config.toml
head_dim = 64
d_mlp = 3072
activation = "tanh_gelu"
positions = "learned"
attn_scale = 0.125
bias = "all"
parallel_block = false
lr = 0.00911
weight_decay = 0.0
lr_head = 0.00918
schedule = "wsd"
decay_shape = "sqrt"
final_lr_fraction = 0.0
doc_mask = true
Each number is 200 + 20 x the weight over its row's rms, rounded and kept within 0 to 999. Layers, rows and columns count from 0. The size before them is the row's rms in percent of the matrix's.

# up: layer 4 MLP up, 3072x768, rms 0.0295, rows 804-856, columns 704-767
# down: layer 4 MLP down (transposed), 3072x768, rms 0.0295, rows 804-855, columns 704-767
up804,097,190,197,161,204,202,193,213,208,187,202,170,246,182,174,184,174,165,204,176,207,189,166,181,205,169,215,163,223,210,193,223,226,185,218,160,216,225,190,220,207,201,209,221,201,204,213,188,181,203,212,209,185,211,234,200,190,163,204,210,182,204,210,219,203
down804,098,168,223,236,186,186,214,190,189,190,179,224,189,220,195,209,197,188,164,189,228,206,242,203,184,180,183,215,209,206,183,171,179,164,185,201,189,199,206,189,213,190,174,197,193,176,211,213,173,191,219,197,240,206,208,185,172,221,204,199,191,200,218,238,204
up805,101,189,190,182,159,234,179,170,184,159,206,163,195,180,185,196,185,200,187,185,210,196,199,210,190,227,195,229,206,217,172,195,211,179,217,208,217,213,224,211,222,204,181,187,182,219,180,235,185,178,228,212,206,250,180,182,197,207,203,205,212,207,193,184,195
down805,100,209,178,215,197,183,179,236,198,199,202,163,185,215,184,211,187,204,199,196,180,201,212,172,200,198,211,204,187,213,214,190,222,211,192,237,212,150,204,204,174,182,200,198,175,182,206,174,202,178,188,233,217,175,243,201,183,212,236,200,191,212,199,211,201
up806,099,195,178,228,215,236,192,234,215,186,189,170,205,190,236,174,235,228,211,226,191,170,209,146,170,224,201,200,200,218,146,195,190,189,213,199,166,212,199,211,204,174,207,232,196,227,211,199,203,184,223,208,183,201,241,221,230,204,178,183,193,179,197,220,192
down806,099,213,164,193,207,203,211,202,187,154,203,167,197,185,233,184,240,216,165,163,186,212,217,227,218,233,217,199,240,194,204,187,214,199,178,184,204,177,213,214,215,187,221,192,219,222,199,213,202,202,238,230,215,161,212,214,212,182,199,203,215,225,196,197,204
up807,099,181,193,204,209,189,218,202,194,226,182,187,197,154,164,210,204,211,196,169,215,214,165,176,196,215,180,187,245,195,203,225,174,182,186,189,203,221,185,190,184,191,225,227,237,204,215,165,181,181,215,199,203,245,173,213,226,205,191,177,218,210,158,200,222
down807,094,175,228,232,194,214,230,214,211,213,211,211,182,177,239,191,216,234,229,173,174,208,242,202,187,207,193,206,171,225,236,153,233,177,189,165,204,175,221,178,225,206,195,186,175,218,173,204,191,220,206,203,190,186,229,179,194,166,244,212,230,210,194,241,221
up808,100,188,219,160,197,208,195,202,147,196,188,214,211,201,177,195,219,209,225,198,221,162,181,198,230,186,172,196,220,218,227,221,190,201,150,196,237,158,186,195,226,181,225,219,244,202,177,197,218,207,215,232,175,202,190,207,189,205,189,206,199,193,209,215,247
down808,095,198,206,178,195,205,177,210,216,206,205,169,209,235,177,233,169,173,216,211,196,208,205,227,220,189,208,193,230,215,237,179,225,217,200,185,144,178,203,230,220,175,225,186,182,227,188,183,225,185,214,205,206,210,224,177,207,177,202,249,178,198,192,179,229
up809,100,216,184,188,210,235,217,208,235,210,178,175,185,194,211,192,207,172,227,199,209,167,216,218,238,213,173,185,191,211,218,189,193,155,203,226,212,200,194,178,224,215,230,216,203,226,187,228,229,203,213,212,216,178,181,203,199,189,198,181,204,208,209,226,202
down809,103,183,176,203,198,212,205,188,191,217,195,218,171,224,231,195,198,184,205,199,220,188,197,186,193,179,203,222,209,214,188,186,172,222,196,206,171,217,219,167,193,210,179,162,184,191,194,210,215,221,207,207,205,197,196,202,240,200,206,196,186,151,189,198,217
up810,099,156,199,192,181,237,161,209,206,226,201,201,200,177,204,190,211,240,187,190,213,195,196,203,191,202,233,178,203,187,187,202,203,186,187,215,230,188,193,205,188,204,225,218,187,153,227,176,187,178,210,204,161,199,193,196,212,208,237,172,227,179,194,210,195
down810,101,155,181,215,198,194,158,216,205,198,246,204,237,163,181,245,194,163,177,225,262,168,169,178,220,214,205,181,189,179,195,173,204,145,226,178,184,189,228,188,206,192,201,182,230,214,199,191,200,195,233,218,186,199,231,205,197,218,158,173,219,207,179,199,213
up811,110,214,188,197,194,219,214,185,187,175,191,187,201,206,203,208,215,206,173,196,238,163,220,186,200,223,173,213,247,201,211,202,203,225,182,195,176,217,173,197,177,224,186,223,171,208,237,195,198,205,225,238,193,207,205,199,193,202,229,205,197,198,187,203,155
down811,108,227,177,213,179,201,211,194,188,213,244,212,202,165,170,215,205,184,178,179,239,185,213,175,197,202,161,204,208,219,192,197,230,180,197,211,211,209,227,200,176,157,174,167,160,190,207,213,217,214,201,198,202,245,220,223,186,188,187,224,167,220,179,158,208
up812,097,191,195,217,192,215,178,164,212,214,212,215,173,232,183,202,182,173,210,176,186,176,186,186,205,204,231,197,187,198,200,197,172,217,231,191,207,172,202,206,231,205,197,236,207,193,187,223,166,220,172,216,224,192,170,221,199,183,223,184,186,171,227,231,203
down812,101,179,211,208,201,183,185,179,197,241,191,194,185,206,206,187,175,208,207,220,203,224,172,223,217,198,188,158,213,194,249,183,191,197,202,222,201,209,233,168,225,165,187,198,173,218,215,194,209,197,202,196,209,196,202,188,214,195,191,181,193,187,210,214,194
up813,143,238,189,202,191,255,190,211,212,190,217,207,229,176,193,202,185,210,174,204,191,166,202,209,150,188,215,228,219,247,227,224,193,216,226,219,203,168,231,181,194,182,207,194,171,177,163,219,209,214,185,173,178,185,207,208,242,199,215,199,204,221,200,248,183
down813,130,203,200,183,201,246,247,209,209,175,217,213,226,210,225,167,193,193,185,255,227,192,182,189,215,210,215,226,190,191,209,226,200,219,193,215,218,162,230,178,178,217,195,229,231,207,197,260,187,178,200,210,207,185,176,210,213,211,194,199,203,202,196,212,206
up814,098,231,187,208,181,209,167,230,187,182,223,198,228,206,205,189,230,186,181,185,187,210,164,203,225,245,199,211,191,191,215,216,213,210,216,188,210,190,203,210,216,209,199,192,197,177,172,187,192,206,189,153,167,176,220,204,218,173,179,175,242,224,166,213,211
down814,094,209,177,207,212,229,206,193,198,221,199,198,196,179,163,191,184,211,195,194,187,206,202,190,209,193,192,215,162,178,221,204,200,219,214,213,218,210,217,163,233,166,188,172,188,200,162,231,166,199,194,231,191,192,190,192,184,190,250,215,218,198,165,207,213
up815,093,206,196,206,170,180,200,209,215,196,174,203,217,184,198,188,199,251,209,217,204,195,195,185,214,202,213,222,216,192,172,226,179,194,216,203,175,207,200,193,220,226,181,193,193,232,186,202,226,192,224,212,186,210,191,182,199,181,181,198,162,176,218,183,188
down815,099,206,209,196,220,242,169,200,213,208,203,196,195,191,242,232,220,183,187,199,195,220,205,212,203,227,205,204,190,226,210,203,213,220,184,213,216,185,217,219,219,184,187,185,215,219,228,185,210,203,171,182,236,200,180,189,218,195,227,196,222,207,166,229,172
up816,100,211,210,224,250,199,207,185,172,193,179,213,177,186,164,214,212,195,218,187,181,205,189,189,209,175,172,206,211,230,198,180,179,175,196,204,244,190,200,163,187,222,216,184,162,194,193,191,199,204,217,250,191,200,199,230,155,198,201,214,217,171,191,236,191
down816,103,196,189,170,192,203,208,207,189,208,197,196,210,210,180,184,210,159,181,199,166,192,189,170,180,209,209,187,200,169,219,182,226,191,225,234,209,187,190,192,201,230,171,193,187,216,235,173,180,167,215,187,186,227,202,192,220,171,173,220,191,214,245,173,217
up817,098,180,187,214,232,221,202,224,202,199,200,213,174,207,214,241,198,207,198,179,218,239,208,232,222,179,220,195,203,202,234,199,256,170,204,200,187,224,186,178,229,177,210,219,228,184,212,208,203,183,206,207,187,182,212,206,186,176,216,189,188,200,225,188,199
down817,101,246,240,207,217,214,213,188,197,208,205,187,221,184,184,183,197,201,180,229,223,211,204,177,194,202,177,196,237,257,231,190,206,239,185,220,204,182,174,232,225,207,205,165,173,191,234,203,202,229,185,226,254,221,210,209,195,218,185,225,219,203,175,189,200
up818,113,206,172,247,185,180,176,182,243,188,207,206,178,190,215,224,206,228,236,204,224,197,193,183,231,180,223,202,203,219,208,202,204,213,199,192,228,192,185,235,195,165,178,210,187,214,183,176,205,214,204,194,207,195,189,177,208,233,188,185,178,217,204,211,228
down818,106,216,232,200,218,241,207,248,202,184,217,221,213,196,238,188,190,198,194,192,202,235,196,207,191,204,185,188,219,170,186,186,187,212,232,251,160,206,180,204,197,198,197,182,172,185,214,200,229,195,213,220,177,222,200,197,208,198,173,176,184,212,216,225,196
up819,115,220,204,203,188,236,190,178,170,204,221,153,188,214,180,207,191,180,206,191,199,196,210,196,215,216,236,202,210,205,157,215,200,180,198,173,207,178,204,174,199,193,195,215,210,225,173,180,175,186,205,206,222,185,247,202,179,220,222,171,181,163,273,196,191
down819,116,169,220,219,209,164,204,200,194,241,191,176,186,211,204,181,185,177,204,213,210,222,177,245,216,179,220,221,193,213,215,150,212,213,217,183,223,220,195,203,202,203,221,208,158,176,182,206,191,173,195,201,196,184,174,187,228,245,194,217,220,186,231,209,218
up820,099,191,206,175,197,196,223,193,235,186,194,211,189,241,196,162,190,224,185,214,184,212,207,207,194,208,214,206,194,195,207,188,168,212,164,181,173,175,226,167,193,210,232,163,196,201,202,182,210,161,202,224,186,216,197,183,200,229,237,218,235,210,222,212,169
down820,104,212,198,207,195,186,184,218,202,223,187,187,220,213,216,202,203,228,206,196,236,220,203,175,228,186,217,202,176,190,210,207,205,208,221,204,228,217,217,228,200,187,211,212,191,193,189,227,202,197,219,198,194,162,213,218,162,209,204,174,229,201,211,204,227
up821,100,170,179,189,217,204,214,224,219,192,210,215,211,199,168,207,222,205,211,191,196,173,186,166,208,216,164,186,226,205,193,192,199,206,194,226,222,188,203,206,220,190,174,154,175,209,190,203,235,220,194,257,178,202,209,172,169,209,212,190,199,218,213,162,168
down821,096,205,209,229,202,223,189,184,170,207,184,205,195,200,182,191,178,200,149,215,199,242,195,222,200,194,212,200,197,201,192,214,193,231,193,207,198,230,186,207,187,153,206,189,203,201,178,215,194,211,169,191,229,209,209,205,215,196,188,207,215,211,164,188,214
up822,098,212,164,199,173,180,159,193,185,179,196,231,216,214,177,193,213,155,167,203,227,222,178,213,205,214,202,188,182,167,225,213,209,189,179,145,162,226,187,215,195,195,205,208,198,210,192,198,201,225,190,224,188,198,191,235,187,229,196,205,204,160,222,211,185
down822,097,258,210,228,216,198,225,225,220,194,217,198,176,196,213,201,195,244,176,183,198,213,229,187,196,191,206,230,219,199,180,195,182,192,194,195,196,221,223,182,183,232,180,193,203,225,223,221,191,156,218,204,193,222,190,193,184,189,204,184,199,226,181,207,221
up823,094,210,198,210,217,196,245,182,225,194,200,183,181,217,186,198,233,225,170,191,194,160,182,227,203,199,209,214,215,183,186,199,242,205,194,191,201,184,188,236,234,197,199,201,199,172,187,214,179,215,195,175,191,222,156,172,214,221,178,196,230,194,181,199,223
down823,099,225,212,247,225,199,225,213,183,224,236,216,193,196,196,153,192,214,188,230,179,197,198,221,203,178,217,205,192,168,208,178,144,209,154,183,236,182,212,192,234,212,206,245,200,168,204,210,245,206,215,210,170,169,241,197,198,261,212,198,172,217,218,194,211
up824,099,174,178,221,206,201,211,237,219,174,241,241,187,209,194,225,201,204,228,202,200,226,224,204,205,194,172,193,180,214,204,201,214,212,206,199,183,197,244,195,204,231,185,213,218,257,183,193,161,208,182,198,244,227,174,221,220,209,204,189,233,182,236,195,171
down824,102,206,175,197,212,220,193,176,178,204,169,187,187,167,230,187,198,239,192,148,209,194,224,213,167,186,165,167,199,228,203,209,165,205,222,238,203,189,223,187,189,213,192,180,194,194,180,208,208,180,204,222,169,182,220,229,199,216,208,227,232,177,189,188,216
up825,107,227,242,188,191,221,203,200,180,238,173,194,238,197,193,218,233,171,182,188,202,208,173,175,170,202,188,204,235,177,195,189,233,181,224,207,191,226,204,211,193,182,186,195,222,202,172,199,171,206,196,224,194,205,238,215,189,212,167,189,196,204,238,231,208
down825,100,182,211,216,240,195,222,213,202,190,207,220,145,211,191,205,188,215,199,248,167,198,193,221,225,217,192,206,189,218,200,180,180,221,197,197,206,217,238,189,208,202,229,203,220,206,246,173,167,195,197,226,218,213,179,192,214,210,180,228,188,204,197,208,246
up826,097,229,216,251,165,221,242,209,203,191,209,155,219,205,204,216,197,221,217,225,187,215,199,188,210,199,167,176,195,161,218,166,169,182,189,197,214,188,187,228,184,182,217,168,197,193,187,191,243,235,227,239,181,241,198,192,234,182,200,206,218,191,201,160,215
down826,099,182,175,209,234,184,183,185,196,206,190,182,209,178,187,167,135,203,187,244,201,192,186,195,204,190,192,153,191,235,179,239,202,217,152,210,184,169,210,220,189,217,176,178,167,220,200,259,191,190,195,190,208,199,171,178,187,204,214,224,231,198,194,219,221
up827,097,188,169,237,216,187,174,216,203,190,191,211,181,180,168,206,192,196,205,193,176,215,209,208,203,219,210,224,216,209,223,189,230,194,196,186,205,220,178,183,244,185,231,178,245,192,192,181,190,201,193,222,188,211,211,221,193,220,178,175,184,231,180,216,206
down827,095,226,220,189,178,192,193,200,172,191,217,225,244,207,200,201,232,212,156,201,193,170,204,166,208,185,196,182,188,202,204,193,212,200,202,203,168,200,230,212,213,197,176,206,164,168,226,201,174,203,201,215,209,182,239,230,215,189,172,208,202,190,187,178,173
up828,103,208,189,186,188,196,188,212,206,162,150,200,195,194,219,217,188,183,208,186,205,217,145,212,224,197,183,178,170,175,210,184,182,214,202,169,201,198,216,212,230,195,205,175,232,204,218,198,178,215,209,197,222,177,204,190,210,196,179,183,199,230,212,196,198
down828,094,219,214,168,203,186,165,177,179,206,214,183,193,176,190,186,206,235,179,208,187,192,218,239,196,198,177,197,225,190,195,217,208,190,196,203,200,204,188,184,212,186,181,139,130,200,194,199,186,194,221,198,222,217,140,204,193,221,196,234,158,228,163,235,203
up829,111,210,207,192,201,184,217,230,225,201,211,224,203,169,174,211,187,234,220,205,163,200,221,198,208,213,168,176,214,207,228,196,201,182,225,201,177,189,193,200,182,234,180,242,206,195,176,200,186,189,216,186,225,206,212,198,171,210,178,229,180,188,195,195,229
down829,106,228,188,182,214,192,202,211,188,224,213,191,179,208,193,221,195,183,172,206,167,232,217,163,209,188,188,193,199,225,185,198,192,192,194,197,172,189,207,184,199,214,199,214,179,231,137,185,184,249,155,236,240,169,250,174,176,196,202,215,183,199,225,193,213
up830,096,187,234,210,210,201,218,212,219,192,211,195,198,176,189,190,219,215,192,185,189,198,237,197,181,209,216,194,213,165,171,189,215,200,221,250,195,212,242,219,194,214,185,201,209,217,218,216,212,209,221,200,200,200,186,200,217,173,211,197,193,202,193,195,222
down830,101,216,200,214,179,230,168,222,220,199,209,185,191,185,237,183,175,191,183,202,185,201,202,157,230,226,238,190,197,229,198,178,194,207,151,194,237,204,197,226,230,162,216,231,190,215,244,211,204,196,201,197,227,219,198,189,196,203,207,175,215,176,228,212,208
up831,099,184,195,179,184,241,162,199,232,200,215,231,148,190,201,198,237,214,200,210,177,236,198,182,166,200,228,209,199,211,209,196,235,206,202,144,217,199,191,224,141,196,184,210,218,220,215,181,231,171,206,203,198,188,177,220,207,207,212,173,206,230,171,214,159
down831,099,211,200,216,127,203,221,185,194,182,206,197,154,215,165,191,201,180,192,176,153,183,208,203,169,182,172,189,213,195,145,199,164,183,199,208,181,208,218,203,184,219,219,228,183,196,177,228,203,215,191,222,194,185,170,178,178,184,186,198,214,237,167,215,174
up832,103,222,234,198,212,198,201,186,169,223,224,164,202,187,200,198,170,205,206,191,155,190,205,222,190,216,221,168,256,185,174,235,216,223,170,189,206,196,211,221,207,192,212,198,228,215,183,218,195,173,215,200,211,234,217,209,169,197,214,181,196,200,189,216,193
down832,105,247,204,183,223,176,215,204,170,164,210,204,214,199,211,188,234,189,232,196,207,184,169,207,200,199,210,210,195,206,208,212,169,199,202,221,225,192,166,213,210,202,235,220,177,198,215,193,186,210,170,173,181,192,182,196,196,200,189,208,192,159,176,204,194
up833,092,183,192,184,184,180,183,197,201,209,211,220,244,202,187,206,229,176,188,202,176,161,155,217,201,185,187,190,216,201,163,193,222,214,206,203,207,200,175,215,228,201,203,205,205,178,203,193,214,210,185,242,197,212,192,212,197,192,194,204,189,166,205,197,178
down833,094,200,207,205,187,209,244,178,191,199,208,196,200,193,191,189,186,206,216,234,210,185,200,227,232,181,232,200,189,200,257,181,235,183,225,220,209,201,207,205,189,178,189,198,215,191,161,201,191,189,190,183,191,222,223,195,216,206,182,172,217,190,191,226,208
up834,104,237,206,204,204,203,182,180,184,220,211,231,222,180,186,177,195,226,208,241,222,204,206,155,201,237,163,237,214,192,162,225,193,173,182,220,200,201,206,205,235,181,173,222,200,179,203,176,199,192,189,164,166,180,179,218,221,210,214,198,190,218,171,199,208
down834,104,192,194,185,215,197,216,206,176,216,221,197,213,171,186,172,191,206,154,199,197,191,178,175,212,177,192,200,193,218,212,221,205,170,231,224,202,171,158,197,208,203,217,213,210,189,215,187,202,197,187,195,213,209,250,204,178,173,214,191,181,194,207,171,209
up835,103,240,189,224,175,188,181,195,218,150,200,216,167,244,203,180,202,172,202,199,192,201,190,186,206,201,170,188,184,182,205,213,196,204,167,205,210,207,172,233,186,211,208,181,224,191,207,196,203,210,195,216,194,179,204,207,183,185,194,193,197,209,209,225,177
down835,102,204,213,176,222,168,204,195,210,220,174,181,229,210,211,208,207,216,201,192,225,183,161,186,196,203,188,227,191,181,198,211,170,169,237,181,218,236,148,179,197,207,206,186,194,178,173,231,173,200,217,181,233,187,173,179,184,196,190,189,210,209,208,203,218
up836,098,182,208,266,217,213,198,166,209,192,187,202,171,173,204,212,211,208,195,189,180,183,188,171,227,199,202,168,213,217,193,166,181,198,164,186,218,185,203,202,172,197,182,212,199,160,194,204,168,194,167,194,202,174,206,182,185,195,230,197,208,185,214,191,202
down836,102,172,227,197,175,242,163,216,195,176,216,222,213,211,170,180,199,184,241,208,171,172,177,201,166,180,195,200,214,180,203,216,198,171,186,174,230,172,186,217,222,182,245,225,209,235,188,189,217,188,192,196,221,185,208,209,193,171,211,182,181,223,199,207,209
up837,096,192,200,210,226,196,193,230,199,192,214,206,197,188,180,210,204,184,183,213,219,230,193,198,169,215,198,244,235,213,144,193,211,186,221,222,213,232,185,194,213,217,170,201,228,224,200,182,202,195,213,236,193,192,184,193,189,192,188,224,182,189,242,217,214
down837,103,204,199,190,229,153,205,237,193,204,177,177,206,177,230,166,200,215,194,219,208,213,189,189,200,159,221,182,202,221,202,221,204,203,223,190,247,203,194,215,215,217,202,197,187,195,227,224,219,185,130,197,199,190,232,212,224,195,201,211,214,171,206,208,233
up838,099,171,172,239,173,188,178,182,169,208,198,213,200,171,222,213,193,186,229,160,222,216,233,218,185,186,202,158,190,203,235,207,226,171,195,208,173,188,251,178,226,219,213,238,185,230,222,205,188,204,195,192,196,215,177,210,197,207,191,184,196,200,200,192,179
down838,104,188,186,201,208,225,205,198,202,188,196,167,196,205,213,210,213,204,191,181,211,257,176,205,161,180,236,163,210,210,206,213,255,194,211,233,188,184,220,182,196,197,191,156,207,194,188,205,198,203,192,188,212,175,204,237,183,203,196,201,212,198,204,189,206
up839,110,259,232,204,199,216,192,244,163,200,212,201,198,220,214,187,185,187,150,197,191,204,188,226,203,184,189,179,186,205,236,218,216,220,228,222,212,184,196,206,189,230,176,193,193,206,207,209,137,216,234,218,234,224,186,183,194,198,239,199,200,189,189,182,217
down839,104,170,189,233,206,210,184,203,208,219,175,196,185,166,190,211,171,190,153,202,199,189,168,208,187,216,215,236,189,216,199,235,208,182,214,192,194,193,197,219,207,192,228,190,175,203,202,224,203,228,207,217,193,191,161,190,190,219,252,193,166,173,219,196,190
up840,105,174,201,205,182,200,222,212,195,174,220,216,200,216,169,195,223,209,201,189,183,247,154,199,225,198,192,215,204,216,218,182,212,178,204,210,212,205,205,204,249,212,195,165,193,176,154,217,212,197,204,237,175,192,198,183,198,188,181,246,187,191,220,209,202
down840,101,187,173,220,211,201,222,193,186,207,225,184,209,212,215,239,214,198,227,199,193,152,184,225,171,227,226,185,203,178,207,200,210,204,185,233,192,150,201,192,211,195,206,227,247,208,229,192,204,241,212,220,212,159,215,228,204,198,192,172,190,223,224,222,184
up841,102,217,215,191,206,209,202,187,212,212,192,248,200,216,197,205,204,200,202,201,219,196,226,199,221,197,220,195,193,213,198,158,199,219,236,167,188,237,207,202,219,209,222,211,216,168,220,201,147,182,151,238,187,191,224,214,192,216,176,219,176,181,201,175,191
down841,099,223,232,167,230,197,232,221,197,190,199,180,224,217,177,138,211,156,198,202,190,145,154,156,229,221,192,205,173,183,246,199,203,234,183,194,219,186,182,204,166,206,156,178,202,174,238,206,209,190,169,215,193,203,209,175,213,200,182,195,229,192,209,215,213
up842,135,200,184,179,190,193,153,172,225,210,219,202,217,206,155,223,198,198,191,172,210,201,193,213,173,189,221,178,186,221,191,187,227,202,156,214,201,200,180,175,176,173,161,205,202,193,193,187,209,204,223,211,209,232,238,247,222,194,223,166,202,219,184,204,202
down842,139,196,222,191,190,176,191,185,170,217,208,227,220,236,198,210,195,235,182,199,233,219,188,185,185,220,201,183,224,164,222,183,232,210,175,177,221,212,186,172,203,169,191,237,183,199,190,210,215,220,218,217,240,176,225,189,202,184,235,207,147,183,189,223,189
up843,100,177,227,187,221,164,177,181,195,198,196,197,212,200,176,164,171,178,205,205,167,238,192,200,227,154,240,190,215,198,229,177,190,173,205,209,165,242,210,211,203,190,196,212,207,199,165,195,192,208,209,221,178,209,230,224,223,201,170,216,218,193,184,208,217
down843,096,195,184,190,193,222,228,185,191,208,208,180,236,167,198,201,205,215,210,174,219,206,213,188,183,240,196,239,188,200,161,205,196,238,166,207,216,165,216,208,176,219,226,197,175,243,239,223,219,186,164,214,208,177,161,191,156,215,207,191,175,184,192,171,167
up844,088,171,195,195,220,198,179,183,186,229,206,197,175,181,180,190,165,187,225,205,192,196,212,213,207,211,168,199,219,171,185,207,199,195,204,169,176,183,187,210,195,210,159,244,163,221,198,179,228,246,169,200,225,232,225,199,226,203,199,165,182,216,197,177,197
down844,093,189,201,161,197,211,203,175,212,219,147,210,228,190,162,201,206,177,211,221,200,198,217,193,214,187,202,211,168,205,167,224,219,174,221,199,187,149,182,194,215,180,190,214,201,202,203,156,196,198,167,160,233,216,216,193,215,187,200,189,199,186,191,226,179
up845,124,198,178,189,209,193,203,213,194,167,194,225,173,228,183,207,222,200,189,197,171,197,183,240,177,191,193,195,213,186,200,159,188,206,211,211,194,198,150,192,195,199,177,201,192,207,191,209,214,199,174,220,158,224,210,173,173,187,264,174,204,180,152,198,201
down845,116,229,219,208,190,186,194,229,186,239,182,199,155,188,215,224,213,223,201,222,192,201,216,209,217,193,177,237,224,220,194,168,193,186,224,236,217,228,203,211,226,182,177,172,214,201,203,186,209,208,197,215,194,194,220,182,228,175,227,225,195,224,177,180,192
up846,096,225,183,193,186,231,187,225,189,221,216,196,213,229,194,223,186,199,191,203,202,222,197,187,197,216,172,240,233,201,191,183,208,204,181,207,191,230,178,234,183,191,196,214,182,160,169,159,195,194,204,172,217,229,228,195,177,191,238,243,186,192,157,217,220
down846,092,213,197,198,157,186,218,221,182,205,167,192,174,198,197,210,160,142,205,175,201,192,201,231,230,209,233,217,203,216,173,166,203,220,202,223,218,194,182,173,183,168,172,197,240,226,181,211,194,194,186,214,192,200,197,173,259,214,221,204,156,155,194,258,194
up847,094,204,212,176,161,179,220,246,235,209,226,166,222,201,185,179,178,196,191,184,194,213,199,198,216,170,217,189,196,170,209,203,172,177,203,198,200,182,212,241,190,165,197,216,201,182,231,183,193,190,222,188,233,194,203,199,190,204,220,235,176,200,220,183,148
down847,098,176,195,181,175,205,161,208,209,226,218,201,176,198,251,165,210,206,178,245,230,193,187,183,214,200,193,214,191,197,204,197,183,170,190,218,177,214,196,189,187,232,184,240,170,220,206,211,224,198,199,188,191,179,193,209,164,158,217,181,216,209,214,202,175
up848,102,217,177,192,155,198,237,187,170,179,182,209,209,199,198,192,176,231,214,188,209,189,192,222,214,178,188,197,207,221,174,204,200,212,190,222,159,237,194,195,180,211,208,220,222,221,171,214,195,194,222,165,218,219,196,206,198,184,196,197,199,218,186,249,199
down848,101,197,228,200,174,166,232,210,162,194,185,213,198,198,202,241,239,210,173,216,194,182,210,222,179,184,184,198,215,156,210,199,197,200,220,179,190,225,216,183,211,213,221,222,198,172,173,212,187,235,194,197,160,212,217,194,188,191,172,175,211,177,183,230,191
up849,104,190,171,208,222,218,200,233,176,178,201,197,171,190,171,196,196,178,223,228,210,190,189,204,199,212,209,206,210,199,181,215,204,210,217,186,185,203,169,186,219,208,220,204,176,198,193,185,217,164,253,194,247,220,187,205,171,195,244,208,171,188,214,196,209
down849,109,160,198,224,162,205,184,231,214,170,209,208,172,236,172,170,225,251,216,213,218,218,193,207,184,181,181,199,186,194,224,196,195,212,239,157,180,206,187,188,215,179,206,182,182,223,221,201,177,198,230,223,198,194,186,195,255,201,177,211,163,159,210,201,205
up850,100,194,219,187,246,188,167,192,200,215,163,197,197,201,199,200,211,201,227,209,221,204,173,208,197,229,185,213,221,174,199,196,201,202,181,169,207,201,210,190,183,167,198,202,223,221,186,210,178,193,206,212,183,183,194,208,200,204,159,203,199,165,207,194,229
down850,101,169,197,229,205,200,198,205,204,187,211,209,190,229,203,206,196,179,215,181,231,180,210,225,179,222,148,221,203,187,191,216,206,188,222,190,197,210,206,161,210,200,222,205,255,173,224,200,182,207,201,178,164,218,204,233,204,191,190,198,209,179,185,197,186
up851,101,188,243,196,205,181,189,197,168,213,190,187,183,219,185,187,185,210,203,181,221,222,194,191,201,208,197,230,209,188,226,208,187,171,215,189,212,171,194,201,190,228,200,168,205,219,211,219,166,213,195,232,178,204,205,181,213,186,163,174,194,159,189,226,230
down851,099,204,178,207,180,196,212,184,204,198,202,228,205,194,182,189,180,174,209,204,191,205,188,193,204,229,188,205,213,205,203,216,205,202,201,211,208,208,171,176,208,193,203,197,180,189,220,166,187,181,174,198,196,199,206,219,210,184,169,183,191,204,193,193,186
up852,093,209,222,192,179,172,180,197,202,178,183,161,195,209,189,241,185,237,184,193,183,200,201,189,218,226,221,174,215,189,209,212,176,200,194,203,206,198,190,197,206,191,210,198,182,222,162,159,151,173,246,213,207,191,188,196,200,211,169,218,219,217,178,183,206
down852,097,232,188,198,200,244,218,220,208,219,201,201,207,182,196,178,208,192,199,229,188,207,229,179,195,190,209,167,211,205,208,200,213,197,199,249,215,197,207,198,141,195,188,234,212,163,225,200,224,188,162,205,198,167,189,189,195,184,200,194,169,204,209,205,197
up853,096,154,183,173,207,220,192,220,205,176,174,188,195,216,186,237,183,191,214,212,193,196,178,183,202,185,201,198,195,208,213,178,165,204,194,189,185,209,192,211,222,206,242,186,228,198,195,145,195,224,194,191,196,192,233,218,186,217,184,213,176,252,202,219,190
down853,100,225,195,196,218,203,216,208,175,157,208,230,201,191,217,193,201,205,197,213,198,218,185,168,201,202,210,196,219,187,204,177,239,204,208,242,155,175,232,155,231,219,210,235,211,191,205,213,201,191,182,182,201,188,194,187,215,168,224,158,186,203,217,185,196
up854,091,203,197,224,186,209,186,219,176,215,190,174,170,198,209,220,211,201,207,222,184,208,192,204,201,196,217,205,173,217,195,184,185,205,137,215,220,218,185,225,223,179,201,209,192,153,164,230,221,242,191,212,188,218,234,213,176,196,205,186,209,208,177,244,183
down854,088,186,198,222,206,233,195,194,202,180,200,209,190,197,228,190,176,176,201,202,223,190,200,196,228,215,186,218,194,221,218,233,212,216,197,233,193,222,196,202,208,214,218,163,189,224,225,187,202,180,211,188,212,189,205,190,245,182,187,211,185,220,203,188,223
up855,101,190,165,220,235,199,191,225,207,199,224,212,210,181,188,194,174,182,253,192,204,194,207,243,195,183,189,211,172,210,180,198,177,207,208,196,170,203,219,197,187,197,169,208,223,183,248,171,198,220,191,187,233,245,182,173,221,181,185,214,226,192,189,170,214
down855,097,210,179,196,187,182,216,187,215,175,223,177,205,190,196,192,194,217,231,200,165,197,213,216,234,183,227,218,160,200,194,213,195,182,235,188,183,176,188,174,191,212,208,212,197,196,188,223,225,194,191,188,232,192,188,189,195,210,203,182,178,198,246,187,174
up856,100,222,199,164,172,205,217,199,195,205,250,184,201,198,188,223,207,209,212,217,165,217,176,198,174,198,229,207,180,182,166,155,216,186,170,212,173,209,201,209,197,212,189,193,223,183,219,188,188,201,210,203,211,234,230,208,229,183,212,201,210,184,187,225,211